Weights of a small transformer language model: a variant of Muon for these matrices, 8805 steps.
Each number is 200 + 30 x the weight over its row's rms, rounded and kept within 0 to 999. Layers, rows and columns count from 0. The size before them is the row's rms in percent of the matrix's.

# v: layer 5 attention value, 512x512, rms 0.0465, rows 456-508, columns 256-319
# o: layer 5 attention output (transposed), 512x512, rms 0.0404, rows 456-507, columns 256-319
v456,098,175,162,195,169,170,258,179,240,137,182,243,199,248,221,192,171,137,220,213,186,192,181,224,189,246,205,206,191,238,201,180,230,227,190,207,199,265,242,196,165,205,181,188,209,169,234,190,181,220,177,229,176,171,214,208,212,171,218,168,201,279,258,225,190
o456,102,184,234,245,244,225,215,211,251,230,143,205,202,222,137,212,198,209,252,215,214,197,239,224,154,175,181,222,222,139,201,215,165,159,231,155,189,160,192,181,199,179,170,233,152,236,175,207,134,238,198,172,187,219,191,149,218,233,243,186,192,212,223,212,255
v457,094,203,174,275,229,197,187,213,199,189,214,165,199,217,145,179,153,260,184,245,161,186,222,162,204,216,235,213,215,220,211,278,233,181,199,209,210,219,148,236,228,224,177,226,191,193,182,235,187,203,213,185,201,181,210,256,204,205,167,255,171,222,199,173,180
o457,100,221,162,198,216,183,200,206,232,173,232,207,233,171,172,208,192,156,235,179,204,203,216,172,183,189,209,164,223,213,166,209,195,255,220,202,230,205,192,220,145,234,216,147,183,183,189,160,145,231,221,218,182,146,216,223,233,159,207,213,224,163,217,204,196
v458,099,246,219,207,226,221,202,245,232,193,218,188,117,260,235,188,234,213,154,226,220,207,186,230,155,214,185,216,242,195,146,246,201,206,184,232,217,181,173,142,203,184,174,214,190,150,226,203,173,203,181,192,227,210,181,174,190,191,213,206,224,174,200,147,215
o458,099,237,189,237,193,240,158,254,237,169,229,177,197,208,187,246,195,221,233,164,178,205,187,235,211,165,237,219,185,173,155,233,191,206,168,173,190,197,188,163,218,240,162,159,236,211,194,192,163,194,270,210,173,210,194,205,226,219,180,147,194,146,190,177,220
v459,101,227,230,194,221,196,144,260,153,152,165,238,206,217,276,164,175,271,201,199,226,160,220,201,210,231,217,214,161,205,168,178,238,225,185,228,170,196,188,187,191,189,230,219,204,205,190,166,208,209,242,198,189,243,198,232,210,214,171,202,232,164,171,181,239
o459,101,226,161,195,192,168,195,225,180,226,195,241,172,169,179,246,183,194,185,164,228,193,215,212,197,174,177,195,162,192,206,229,192,224,236,204,143,172,162,209,212,212,191,216,196,194,191,226,213,220,227,210,226,206,228,217,208,132,194,229,192,278,199,198,189
v460,096,127,223,134,234,219,216,245,157,182,112,187,222,168,232,191,189,194,231,196,178,195,195,224,207,123,204,178,212,253,188,237,182,192,279,220,220,252,189,188,246,196,212,191,190,225,234,281,220,204,253,144,252,212,169,208,171,249,160,243,191,206,200,182,173
o460,101,161,180,181,216,215,226,246,222,228,142,205,154,149,227,173,200,154,243,203,191,206,159,227,225,156,232,203,199,178,198,194,182,182,206,207,233,200,198,180,206,184,244,225,225,239,216,201,173,207,211,212,236,205,212,231,188,204,253,214,194,192,224,187,173
v461,099,191,145,211,215,196,189,216,206,205,197,182,187,199,153,185,213,209,174,216,183,263,200,191,136,180,168,241,210,229,248,230,203,169,228,181,229,184,235,191,193,160,236,217,229,186,244,219,198,258,238,229,181,204,229,240,235,240,194,184,194,224,163,191,220
o461,101,199,195,206,166,195,174,223,201,156,159,144,211,180,174,191,189,216,167,212,195,186,195,228,203,189,232,197,250,183,154,239,203,181,281,169,132,152,244,181,183,207,202,182,170,214,231,148,180,219,204,159,225,174,177,234,202,167,195,185,158,215,202,143,204
v462,092,263,239,219,198,167,223,188,211,192,213,187,184,198,193,195,224,160,178,126,176,195,206,239,245,223,195,217,218,227,224,199,176,178,222,214,181,213,198,159,160,226,185,157,210,193,208,176,217,182,193,185,248,209,204,243,145,223,186,194,240,192,203,188,195
o462,097,172,183,178,179,195,254,214,154,138,183,156,175,150,225,216,214,220,242,137,225,229,186,233,194,192,175,172,199,205,177,180,214,216,205,182,185,210,223,175,223,216,156,171,204,153,252,210,182,237,205,180,164,213,248,209,217,159,194,191,212,198,215,212,263
v463,099,199,215,202,186,164,181,212,240,163,246,164,212,176,188,208,158,241,221,177,212,176,231,222,229,233,234,211,241,150,206,175,170,183,180,166,196,217,242,172,216,177,204,168,153,148,201,178,186,196,207,189,173,207,233,207,205,228,224,198,181,228,198,228,190
o463,103,206,221,176,212,194,177,192,143,174,191,165,197,235,213,209,206,209,197,121,205,247,204,131,187,154,157,212,222,228,210,209,217,228,162,259,187,246,234,160,204,168,179,192,221,221,199,167,252,213,232,219,120,228,146,223,182,190,225,201,195,229,204,226,136
v464,097,180,185,227,216,224,253,200,165,223,186,135,264,236,205,226,175,211,189,218,165,208,197,175,201,164,219,184,234,219,174,241,213,199,207,177,159,203,208,164,155,232,145,234,188,222,236,187,204,158,177,184,181,165,243,189,177,190,205,175,193,137,193,191,153
o464,103,205,229,166,225,243,204,217,264,214,153,190,171,155,236,207,220,200,208,183,191,204,189,247,188,223,151,208,133,165,221,175,195,190,234,177,238,182,213,205,192,238,187,188,150,177,237,191,206,224,232,207,211,223,239,173,220,149,193,230,219,193,298,202,158
v465,095,164,194,204,205,206,245,226,158,185,194,233,139,225,228,179,210,166,164,259,177,221,246,217,211,159,175,187,152,208,236,187,263,199,166,238,219,214,195,180,177,173,210,243,218,209,179,219,178,148,219,185,214,234,202,252,162,248,247,209,197,219,162,209,158
o465,100,248,180,231,222,227,178,188,202,187,180,211,171,227,230,192,176,172,133,229,229,210,219,243,168,230,227,139,201,193,215,204,209,232,182,145,207,181,258,243,223,177,231,150,183,188,158,182,198,209,198,188,186,231,210,250,216,211,242,209,206,245,207,185,196
v466,095,207,226,189,220,162,192,198,247,215,176,172,161,205,208,192,208,148,208,200,170,213,193,182,192,228,224,195,188,195,193,136,185,196,212,209,189,187,181,206,175,196,206,169,212,211,169,216,236,185,157,174,158,177,222,211,151,222,215,283,186,230,194,169,165
o466,098,230,208,165,234,182,232,203,179,214,194,158,201,146,217,171,210,224,274,237,147,176,193,202,249,181,207,228,241,224,164,217,226,166,180,255,209,204,157,152,171,168,180,165,188,219,166,240,223,191,138,166,185,204,182,209,199,226,182,182,159,221,196,203,202
v467,096,209,174,210,192,177,219,174,220,196,237,218,183,198,181,197,209,201,124,212,224,220,188,255,185,182,165,240,186,210,212,216,262,192,127,191,214,185,144,214,165,219,226,210,191,202,183,208,151,218,166,213,245,158,182,240,163,226,226,223,198,226,164,147,215
o467,097,264,136,236,213,139,179,249,215,186,227,155,147,203,206,196,206,199,200,199,229,196,232,189,217,249,251,165,222,206,158,217,186,221,199,183,209,183,166,189,219,172,161,223,212,204,178,168,248,232,209,222,171,190,228,195,223,192,152,193,172,210,214,163,173
v468,095,184,164,187,258,241,194,191,226,166,229,185,182,205,209,210,207,114,197,216,180,201,194,242,199,230,198,217,256,227,212,154,225,234,156,262,149,204,208,181,189,203,190,240,231,218,193,248,216,180,194,225,165,254,225,207,162,221,230,163,217,182,237,167,197
o468,099,210,193,204,192,192,201,258,203,189,145,229,223,191,211,224,225,214,119,176,195,174,157,165,208,190,189,191,233,187,170,255,216,212,238,266,244,177,184,213,213,235,222,254,249,220,200,186,198,221,243,190,196,193,229,187,170,200,229,249,211,227,192,149,197
v469,104,204,172,150,170,234,263,235,177,204,186,271,248,176,204,215,242,178,209,221,207,218,116,214,228,171,158,245,191,198,198,170,218,175,212,238,186,219,179,183,227,176,188,203,186,246,219,194,148,198,214,242,197,247,226,219,231,158,148,234,166,227,192,210,220
o469,104,184,217,185,176,162,187,187,197,185,181,194,208,224,233,160,165,163,198,242,200,193,197,231,253,157,185,175,204,182,243,243,248,236,155,216,258,230,219,185,228,194,173,182,227,214,171,220,201,199,175,159,190,152,253,212,168,179,179,182,155,150,171,211,218
v470,100,142,195,156,234,144,292,180,205,218,182,167,195,222,202,160,148,188,209,263,181,217,211,239,194,187,194,179,237,177,205,149,173,214,189,258,239,203,162,159,199,172,127,209,190,153,196,206,175,197,202,241,188,199,202,200,248,148,248,231,236,202,182,191,197
o470,101,195,180,236,190,166,181,233,177,234,222,156,228,159,217,203,210,235,186,207,225,208,212,180,168,209,165,189,224,160,201,193,239,219,185,141,215,204,216,182,236,143,203,181,190,185,176,222,176,166,219,186,206,215,188,191,208,222,240,217,213,201,187,199,218
v471,094,296,159,220,198,164,238,150,197,205,221,173,234,210,248,215,150,225,212,171,212,220,174,187,179,214,215,180,213,217,218,171,246,200,189,215,201,204,255,202,208,194,242,208,195,160,169,180,197,158,226,159,148,231,217,220,222,210,196,174,228,139,221,161,201
o471,093,214,193,157,231,215,177,195,159,173,192,212,160,278,184,201,186,176,173,163,227,166,146,161,187,191,193,196,159,195,212,258,212,215,156,249,210,186,234,182,186,197,201,162,228,146,197,195,232,215,218,188,222,225,228,204,244,258,135,202,182,199,152,218,231
v472,098,258,250,266,203,265,176,187,235,258,181,181,169,185,217,218,162,164,171,183,252,155,224,236,197,150,152,206,205,215,208,187,207,241,187,232,187,205,241,156,236,194,196,221,171,195,155,185,131,206,203,218,193,195,184,233,265,188,159,236,156,251,166,197,150
o472,100,212,221,249,168,225,176,203,237,203,185,161,251,229,258,178,185,205,219,220,172,151,172,221,168,192,190,256,240,184,210,208,205,218,191,249,207,204,193,226,216,173,198,198,202,158,185,226,184,123,232,250,207,164,260,217,170,232,191,165,169,219,194,186,251
v473,096,185,242,209,231,188,199,174,177,199,220,230,184,258,244,184,210,214,200,225,202,220,194,154,198,231,203,114,172,277,293,204,210,187,218,235,192,215,163,210,175,153,188,215,223,158,150,192,223,190,221,196,226,173,219,185,187,134,207,208,229,193,171,205,191
o473,097,126,214,174,178,195,227,198,154,191,211,223,208,168,174,199,173,207,141,179,211,219,205,178,221,233,250,191,227,196,207,184,221,171,240,168,232,190,199,202,207,183,201,186,194,195,174,220,212,177,214,143,228,251,179,216,247,182,248,189,183,223,222,181,217
v474,097,144,219,195,164,191,209,212,210,162,173,116,182,154,186,200,179,203,218,175,205,205,226,231,209,187,188,181,186,206,198,175,146,186,172,178,147,197,150,204,170,215,185,204,222,201,213,170,163,208,245,153,162,238,216,187,178,250,171,230,174,215,190,195,196
o474,101,169,126,181,194,123,188,178,202,169,158,223,185,183,186,228,181,265,188,178,139,183,188,217,233,235,264,224,257,218,213,169,171,167,186,253,216,235,187,225,211,179,228,225,214,213,188,235,177,234,197,228,213,153,212,201,217,182,162,262,201,204,204,191,235
v475,096,196,234,211,215,167,231,184,212,167,194,227,195,153,262,216,178,217,234,212,233,171,161,221,176,203,205,122,193,205,228,197,216,230,233,187,212,190,255,221,215,169,225,213,142,227,218,205,181,252,193,219,207,231,204,218,227,231,261,204,174,150,205,182,202
o475,097,204,213,171,220,210,228,188,228,189,220,205,224,173,224,206,214,227,209,244,258,194,149,227,154,150,253,141,257,196,237,190,174,156,230,171,202,227,166,181,205,179,193,194,248,216,200,167,243,209,229,219,202,203,177,258,215,147,231,162,178,147,193,208,224
v476,097,250,188,175,163,222,207,212,171,152,207,192,201,265,199,132,235,245,260,200,235,161,210,198,220,250,202,185,161,170,204,210,180,193,188,240,210,215,207,181,172,175,226,188,175,203,227,184,162,202,217,207,235,271,235,214,204,206,239,200,194,189,170,193,189
o476,100,229,146,194,155,210,225,188,232,199,220,250,209,179,202,199,186,192,227,196,165,204,184,210,190,186,193,194,138,161,201,193,188,237,185,225,234,190,245,129,208,201,210,215,250,189,230,186,233,200,195,194,172,224,299,191,198,195,241,198,189,172,194,193,227
v477,098,201,250,207,177,233,187,187,245,169,186,218,182,229,208,182,179,197,202,149,155,239,174,253,196,189,193,161,227,243,183,184,179,168,148,196,248,228,211,204,157,200,210,227,179,199,163,173,161,180,155,193,202,189,198,147,171,197,228,175,157,208,199,199,230
o477,096,200,186,287,243,202,198,213,179,225,245,217,199,210,204,211,256,171,222,194,210,234,157,167,124,254,187,221,291,188,204,205,184,134,191,184,200,153,175,210,249,175,182,216,251,236,216,174,173,210,202,174,191,204,218,193,169,158,185,199,186,160,224,229,151
v478,102,230,198,180,233,235,212,166,253,176,200,200,220,179,261,155,234,146,195,124,179,206,239,196,180,192,181,199,235,207,215,209,210,236,244,181,200,181,241,192,159,181,257,179,204,139,257,173,197,200,223,228,230,210,190,210,185,190,171,181,194,178,217,222,209
o478,102,261,151,235,180,217,239,192,212,160,218,205,243,182,236,151,178,247,197,235,145,229,135,199,220,217,175,208,131,208,278,188,254,253,219,190,200,142,212,187,193,194,172,215,200,221,152,221,184,255,187,189,209,232,205,175,154,221,205,185,204,234,192,209,202
v479,099,246,199,207,215,131,217,201,202,146,126,203,198,155,214,174,194,222,177,202,153,261,186,146,200,173,171,206,227,169,217,208,238,176,246,176,199,224,216,202,221,171,215,141,229,230,217,199,206,191,177,192,199,251,273,218,206,159,197,176,224,196,220,184,192
o479,103,226,232,180,207,187,201,237,193,175,178,169,212,226,160,150,189,177,187,170,167,238,177,171,232,179,197,221,216,151,251,197,206,184,240,176,221,162,230,235,213,155,213,190,178,154,195,201,197,207,214,95,149,231,205,151,230,209,193,234,157,211,200,190,179
v480,094,203,220,187,232,195,142,256,210,176,180,166,211,219,190,191,193,211,177,227,250,194,166,201,212,186,211,187,224,213,181,239,217,228,230,243,205,173,156,221,182,169,165,208,229,179,211,208,221,221,209,211,210,234,192,191,306,238,164,138,194,220,202,269,156
o480,096,161,249,217,203,250,178,172,220,197,158,213,147,120,181,209,189,195,229,215,179,253,195,200,169,212,214,245,166,257,229,202,194,189,227,194,184,207,151,220,214,213,193,237,186,180,257,164,178,231,221,197,136,235,170,215,269,175,160,176,203,277,170,185,225
v481,102,202,188,218,212,217,199,189,176,220,210,217,176,219,187,162,179,210,224,186,187,222,145,169,197,188,182,233,182,218,203,207,141,238,140,155,181,191,193,195,241,234,150,202,214,166,222,203,175,217,151,262,251,213,207,174,194,254,209,224,226,222,112,172,173
o481,102,209,195,225,236,198,250,165,189,254,176,161,205,193,261,196,227,212,237,182,194,228,160,207,210,226,204,241,211,195,145,130,231,178,222,171,204,171,223,184,250,162,160,168,242,206,251,197,201,129,183,259,236,204,169,259,211,167,198,164,280,206,180,197,193
v482,097,182,267,178,236,136,137,225,180,174,218,229,215,172,209,224,232,188,207,200,175,197,191,180,231,222,212,237,239,218,188,159,202,217,242,208,223,196,192,166,181,196,218,316,171,242,211,170,249,196,194,205,240,206,200,244,196,183,186,173,197,203,198,227,199
o482,101,189,153,187,185,259,237,263,196,245,215,224,202,190,177,185,163,188,171,238,193,231,179,182,164,213,180,205,220,188,153,254,196,195,241,218,243,209,181,183,179,197,198,192,220,208,150,205,194,197,231,190,186,228,167,168,184,189,253,246,234,213,168,160,211
v483,098,163,224,228,202,214,265,204,199,229,184,176,179,204,194,189,230,155,157,228,213,156,189,151,185,194,171,160,174,171,225,206,175,251,257,226,206,209,216,196,222,158,196,204,194,163,195,236,193,231,161,207,160,200,209,188,201,169,154,182,211,221,161,181,208
o483,101,228,233,174,222,219,176,217,213,182,194,159,224,218,207,248,222,206,178,241,190,257,211,211,190,188,187,145,172,195,255,261,205,182,212,172,210,199,221,224,133,177,164,219,220,198,203,175,225,101,174,156,191,156,214,142,173,152,168,142,227,207,213,235,223
v484,094,199,180,206,282,253,152,208,203,246,253,239,124,208,178,186,153,217,181,203,145,228,111,193,193,199,199,215,183,163,126,226,212,230,160,263,222,185,190,243,234,197,234,130,201,185,237,235,210,138,193,195,246,202,203,160,200,208,163,165,142,236,175,169,191
o484,096,221,207,203,260,182,215,199,204,214,222,195,176,186,143,197,177,239,239,216,187,204,185,137,178,186,196,249,159,217,167,216,190,194,184,185,142,137,261,208,208,233,185,195,220,238,165,162,201,187,201,243,273,260,187,247,206,199,232,240,221,203,90,232,185
v485,098,171,249,204,172,186,239,208,157,198,166,203,181,167,189,194,168,158,245,230,189,161,213,147,194,225,155,246,199,222,290,158,194,235,231,136,232,226,210,225,180,183,187,228,204,206,200,210,226,262,221,210,238,187,202,136,187,201,254,225,208,197,212,268,186
o485,100,177,190,179,223,198,263,215,206,232,167,178,166,160,259,158,161,229,215,224,260,156,208,152,205,204,216,181,153,189,218,164,252,207,171,175,226,182,159,185,180,193,201,241,225,196,222,203,184,179,223,185,226,146,140,253,207,201,176,149,240,209,177,198,227
v486,097,180,196,171,238,224,198,199,212,211,262,161,176,159,181,249,209,158,168,198,186,173,201,241,206,187,210,185,190,223,169,183,213,233,174,184,224,186,173,156,234,214,205,233,175,130,234,204,209,220,213,218,184,193,177,173,209,201,193,233,172,250,210,195,212
o486,098,180,201,205,217,231,251,176,175,194,209,189,160,126,173,160,184,235,244,235,189,171,241,172,220,218,209,220,252,235,201,198,190,206,253,204,205,217,106,187,160,157,199,172,180,196,200,159,178,247,178,197,204,236,212,201,170,196,224,228,176,163,208,138,201
v487,098,210,230,234,241,167,202,180,199,197,188,233,168,193,154,183,215,169,180,162,191,243,202,207,224,213,185,160,201,201,247,248,251,187,187,184,179,201,210,188,223,222,241,197,201,218,160,199,223,153,170,188,158,188,219,206,197,225,216,205,224,174,204,177,206
o487,098,276,215,160,209,189,203,207,181,149,212,230,256,216,190,187,170,254,234,198,167,262,182,242,150,173,224,190,199,262,202,206,206,198,221,257,205,207,219,242,260,201,196,194,240,159,185,192,203,166,235,171,181,212,255,151,184,209,189,170,231,191,289,195,158
v488,100,177,179,181,253,192,141,193,198,187,184,175,228,210,195,224,171,165,210,205,186,237,189,160,189,157,229,211,235,165,168,197,191,230,165,203,226,222,222,194,170,262,177,166,226,174,168,165,197,292,174,242,161,217,168,125,204,248,221,230,195,201,211,234,199
o488,104,201,247,226,196,204,209,209,146,210,222,176,204,197,161,186,203,227,207,215,182,229,196,258,179,206,122,228,238,218,197,167,210,172,212,189,273,197,213,196,229,209,197,224,189,220,262,198,211,255,213,197,146,176,158,255,203,227,166,162,214,163,205,229,259
v489,098,188,218,199,183,119,210,159,190,140,156,209,226,142,179,232,216,168,194,210,201,164,231,261,189,203,212,203,226,231,222,217,179,211,178,226,181,214,114,151,219,229,173,179,203,239,200,186,222,194,174,225,202,202,203,228,242,188,157,206,213,172,264,235,192
o489,099,234,181,158,231,166,219,245,190,225,172,209,235,107,192,185,215,167,128,198,150,151,208,179,181,141,158,183,232,225,240,242,203,208,131,223,247,214,153,231,234,214,180,167,170,196,211,149,202,188,197,177,165,205,181,182,168,222,202,177,200,248,194,244,255
v490,094,192,206,256,187,202,211,212,208,217,285,223,194,256,178,165,223,200,221,219,194,199,154,165,172,222,213,231,169,219,156,159,231,236,159,178,199,147,138,192,166,209,221,262,169,202,233,177,177,183,217,218,206,196,232,225,228,178,225,173,189,211,172,220,203
o490,093,185,214,163,239,167,187,210,218,165,161,254,198,188,180,162,196,174,185,221,193,126,202,200,209,207,178,198,237,224,149,245,184,186,211,169,178,181,191,193,204,188,210,209,207,171,241,239,181,173,233,149,157,152,213,225,200,230,153,176,227,180,192,131,221
v491,098,192,153,220,165,207,169,185,180,179,180,210,199,208,238,213,234,210,191,188,198,209,188,206,219,204,131,186,245,211,178,233,204,199,188,200,212,210,171,185,163,253,241,191,169,218,161,216,149,191,136,216,148,185,235,202,199,193,189,196,222,236,174,212,211
o491,102,237,143,217,226,241,222,232,187,235,213,255,222,236,217,180,235,200,222,190,215,221,223,136,219,215,236,209,188,245,237,206,152,193,193,231,162,185,178,221,144,178,212,189,168,156,207,204,194,223,180,252,220,133,183,212,263,154,201,265,204,212,175,156,213
v492,100,203,166,191,182,237,203,192,169,187,233,251,242,171,145,192,193,172,187,179,183,166,209,251,211,175,152,174,183,179,218,205,281,192,181,239,213,182,233,177,244,192,183,172,228,155,213,182,190,189,236,153,159,225,239,177,165,221,199,176,213,188,168,209,153
o492,106,218,210,258,221,206,174,191,267,198,254,172,189,251,188,223,197,210,187,204,174,200,211,192,208,147,194,224,199,269,195,258,227,238,221,249,221,209,220,267,181,216,190,208,190,191,225,202,206,223,234,190,173,169,214,146,153,161,226,197,231,187,197,224,197
v493,099,174,141,203,210,210,214,180,184,201,231,191,175,206,250,203,207,226,190,230,191,157,263,194,243,207,178,208,134,232,202,200,245,204,230,215,205,240,236,140,176,261,189,204,214,222,269,243,175,217,235,264,227,233,222,208,202,201,179,218,211,190,246,208,203
o493,099,168,228,252,198,192,234,190,197,212,222,192,203,181,200,235,205,153,190,177,166,220,109,203,189,183,223,214,197,233,230,212,180,238,199,203,208,231,186,210,238,217,173,230,267,138,193,159,180,200,175,214,195,216,194,256,261,177,189,181,198,282,195,214,170
v494,094,226,146,226,199,186,234,182,185,196,238,189,182,198,252,261,240,218,214,141,200,252,221,212,198,207,218,206,217,194,221,171,200,191,200,155,230,212,179,170,187,156,186,184,164,179,158,191,205,166,233,166,200,197,219,205,175,210,170,235,224,191,148,183,262
o494,096,201,182,237,208,162,199,199,171,203,214,202,229,228,174,162,190,182,218,236,175,192,218,146,148,174,202,233,243,150,196,205,116,237,178,213,160,182,196,228,162,200,145,155,235,181,156,214,199,176,184,171,212,194,275,218,213,153,249,166,182,208,239,189,184
v495,099,161,184,193,175,201,185,247,203,185,237,198,245,183,242,216,202,200,238,235,249,212,180,199,174,267,258,219,279,181,226,224,202,199,226,185,227,204,197,238,210,232,193,211,191,157,213,214,205,207,207,222,199,174,181,250,267,175,210,225,294,183,146,213,187
o495,101,199,229,191,170,169,199,157,212,171,216,173,228,208,203,196,203,226,250,188,196,197,227,136,185,196,194,196,217,188,126,214,233,250,242,243,199,240,195,168,194,221,220,215,195,177,220,214,247,161,232,205,198,175,202,301,188,202,211,162,213,217,195,212,221
v496,098,140,190,217,211,193,239,202,198,170,195,176,173,197,236,210,194,211,282,215,224,186,233,209,219,171,184,197,233,152,234,200,153,232,235,235,165,191,206,203,142,243,211,204,201,222,212,167,182,241,200,156,239,222,195,173,180,211,206,177,198,151,219,251,225
o496,102,186,242,197,209,204,186,203,256,243,202,201,194,223,235,203,250,201,234,210,220,236,219,184,158,216,175,174,198,217,277,247,184,166,146,222,115,213,170,213,182,218,267,228,212,288,183,157,158,169,213,253,197,204,196,210,216,170,133,198,214,211,218,199,270
v497,099,218,179,226,264,193,210,256,136,178,200,196,176,168,241,158,205,136,244,218,235,268,200,216,202,200,168,227,213,188,225,220,201,235,164,199,232,269,189,220,190,133,208,165,209,173,152,143,233,161,224,175,228,209,207,192,235,218,229,220,143,155,214,179,209
o497,096,164,143,215,188,231,215,197,163,135,266,241,183,200,184,168,191,238,186,237,203,180,186,190,227,263,216,207,224,231,234,216,201,225,215,196,175,181,182,217,224,203,150,228,152,206,228,185,219,170,175,230,218,215,215,210,210,253,197,188,174,229,219,170,219
v498,096,239,204,201,231,233,136,193,234,235,201,229,187,192,212,241,163,181,193,199,186,195,183,205,210,162,154,206,187,215,220,186,205,209,128,215,246,216,201,191,259,248,198,179,187,215,201,211,201,170,227,174,230,264,188,215,234,187,161,150,157,177,229,173,198
o498,097,185,195,210,233,228,210,236,226,240,201,208,147,204,177,265,165,159,252,193,234,233,223,236,177,193,185,189,189,191,215,196,196,188,155,182,208,218,251,239,197,222,221,215,194,180,195,228,186,234,160,171,191,206,171,192,142,209,215,137,162,165,176,192,187
v499,100,211,195,180,253,155,176,159,190,193,237,211,187,197,211,177,174,172,201,202,192,228,205,187,206,237,187,184,181,195,195,193,189,257,175,165,185,206,210,251,162,189,196,193,174,197,193,217,228,179,200,231,229,230,245,241,210,149,222,245,187,234,184,261,163
o499,102,192,153,173,196,210,165,209,254,203,219,219,238,208,230,239,198,191,224,215,211,190,241,173,193,199,208,226,220,138,248,223,245,207,207,207,242,229,200,221,198,182,217,214,235,192,277,257,209,156,178,187,197,227,183,238,143,162,186,239,128,241,202,249,229
v500,090,212,231,222,182,171,228,186,194,248,199,231,230,220,187,211,215,199,191,211,197,176,154,192,169,195,195,203,175,174,234,230,184,207,173,190,229,193,208,197,159,198,252,197,244,232,239,190,186,217,155,207,205,228,205,209,208,253,199,178,189,245,195,211,214
o500,098,185,165,176,184,166,170,180,275,189,215,221,193,206,199,227,226,182,229,224,249,159,155,223,199,180,204,242,180,206,192,252,148,246,273,229,278,154,181,160,257,202,196,224,118,199,204,227,216,240,140,208,180,162,211,231,194,187,213,162,212,199,184,264,175
v501,094,190,153,252,214,205,188,202,204,255,133,174,172,208,152,249,217,208,149,235,174,232,184,217,186,200,168,175,211,163,184,168,161,196,202,202,245,217,165,231,244,220,251,215,195,226,193,177,172,215,218,174,223,206,204,171,150,184,210,241,199,176,186,213,203
o501,094,200,195,244,186,179,196,185,218,222,200,235,210,208,236,229,199,197,173,243,148,173,220,185,206,205,223,215,259,187,182,202,232,170,153,166,174,219,216,206,134,184,261,205,182,221,148,202,213,151,206,236,176,202,208,153,192,200,200,175,191,181,137,217,145
v502,095,219,235,193,278,232,230,230,171,178,189,231,199,210,229,219,163,218,185,197,174,186,158,126,168,216,172,207,208,161,218,167,172,249,198,220,196,236,198,193,143,184,201,178,149,207,187,221,212,183,201,176,164,165,126,196,207,212,208,189,217,193,215,190,187
o502,096,134,159,205,132,275,205,171,216,211,231,223,227,236,218,194,173,221,193,188,180,197,209,227,183,223,204,197,202,234,230,246,204,232,168,181,237,173,223,209,153,267,247,201,223,170,158,201,207,200,153,209,221,239,157,179,288,218,190,200,176,161,191,159,215
v503,097,173,226,167,191,194,198,237,173,254,180,167,201,221,150,169,191,172,194,154,239,229,178,169,217,258,213,184,151,226,200,144,118,210,215,167,224,244,196,218,185,187,181,225,151,189,220,215,244,183,159,218,147,237,162,161,209,225,174,206,209,226,176,223,200
o503,100,162,238,179,167,216,177,214,250,186,236,228,271,161,216,177,183,186,225,191,189,241,223,187,177,182,173,200,197,223,237,221,217,241,247,177,194,194,143,175,186,171,157,216,231,232,190,172,239,271,202,168,246,190,164,210,172,203,156,124,174,268,248,157,153
v504,098,195,187,238,214,240,225,227,203,183,181,177,246,227,179,202,237,158,207,221,180,203,192,170,172,199,216,148,227,240,229,211,221,183,173,160,211,158,192,227,178,163,223,211,218,247,250,220,147,189,205,208,162,221,185,227,234,210,236,205,136,218,138,168,172
o504,100,190,195,211,186,174,177,225,254,215,175,197,218,214,218,182,201,207,162,217,160,233,212,171,160,194,188,169,238,230,242,220,175,179,178,201,192,157,243,229,185,172,200,231,231,199,170,202,224,205,190,199,232,295,220,197,210,187,226,177,176,156,193,175,247
v505,097,198,196,176,174,198,217,157,185,253,153,184,196,168,264,193,244,189,184,205,212,204,170,252,242,228,214,199,171,187,173,241,185,238,148,193,189,199,234,168,225,192,198,183,206,174,249,212,263,231,223,213,196,216,206,220,221,163,206,147,230,179,207,224,198
o505,102,208,162,190,179,225,174,189,146,167,244,195,204,233,185,225,204,188,143,219,168,199,240,204,160,242,225,177,220,174,187,215,236,225,154,180,207,237,106,131,136,201,184,229,139,182,181,209,120,256,175,243,204,216,254,211,169,208,203,194,188,203,155,232,173
v506,098,273,249,170,174,226,166,208,216,202,236,190,116,203,203,182,167,186,197,193,254,167,196,212,201,231,217,238,207,201,127,266,199,185,196,165,196,164,234,229,219,202,220,208,199,193,178,154,170,175,222,214,219,211,172,187,201,181,186,213,180,188,144,183,178
o506,100,235,139,158,150,215,228,187,248,233,216,187,245,226,171,183,167,207,209,227,164,245,199,238,192,224,242,243,167,186,189,235,191,229,184,179,218,206,185,243,237,206,223,176,243,217,208,236,200,177,187,178,150,177,183,197,125,235,204,233,213,210,194,99,183
v507,098,227,199,151,198,163,234,247,186,195,211,265,170,197,198,238,221,216,187,155,214,260,177,212,179,176,168,130,175,199,195,213,260,168,196,158,194,168,287,218,218,240,177,189,208,146,217,176,256,206,242,236,206,159,184,207,200,169,190,204,191,171,175,199,235
o507,100,189,215,184,195,208,209,216,208,193,210,189,182,259,219,174,191,181,203,199,229,220,162,158,175,213,234,148,189,185,226,202,165,234,193,203,237,201,162,163,183,251,229,198,234,215,166,170,188,109,231,219,171,215,189,168,171,150,197,182,191,196,212,197,171
v508,103,184,159,219,244,159,201,248,236,210,206,200,189,229,196,189,225,252,186,176,280,228,132,241,198,200,200,195,232,184,218,126,184,218,199,217,143,197,149,232,165,199,184,110,164,245,186,189,227,174,226,188,169,159,168,241,205,235,198,157,209,225,203,282,227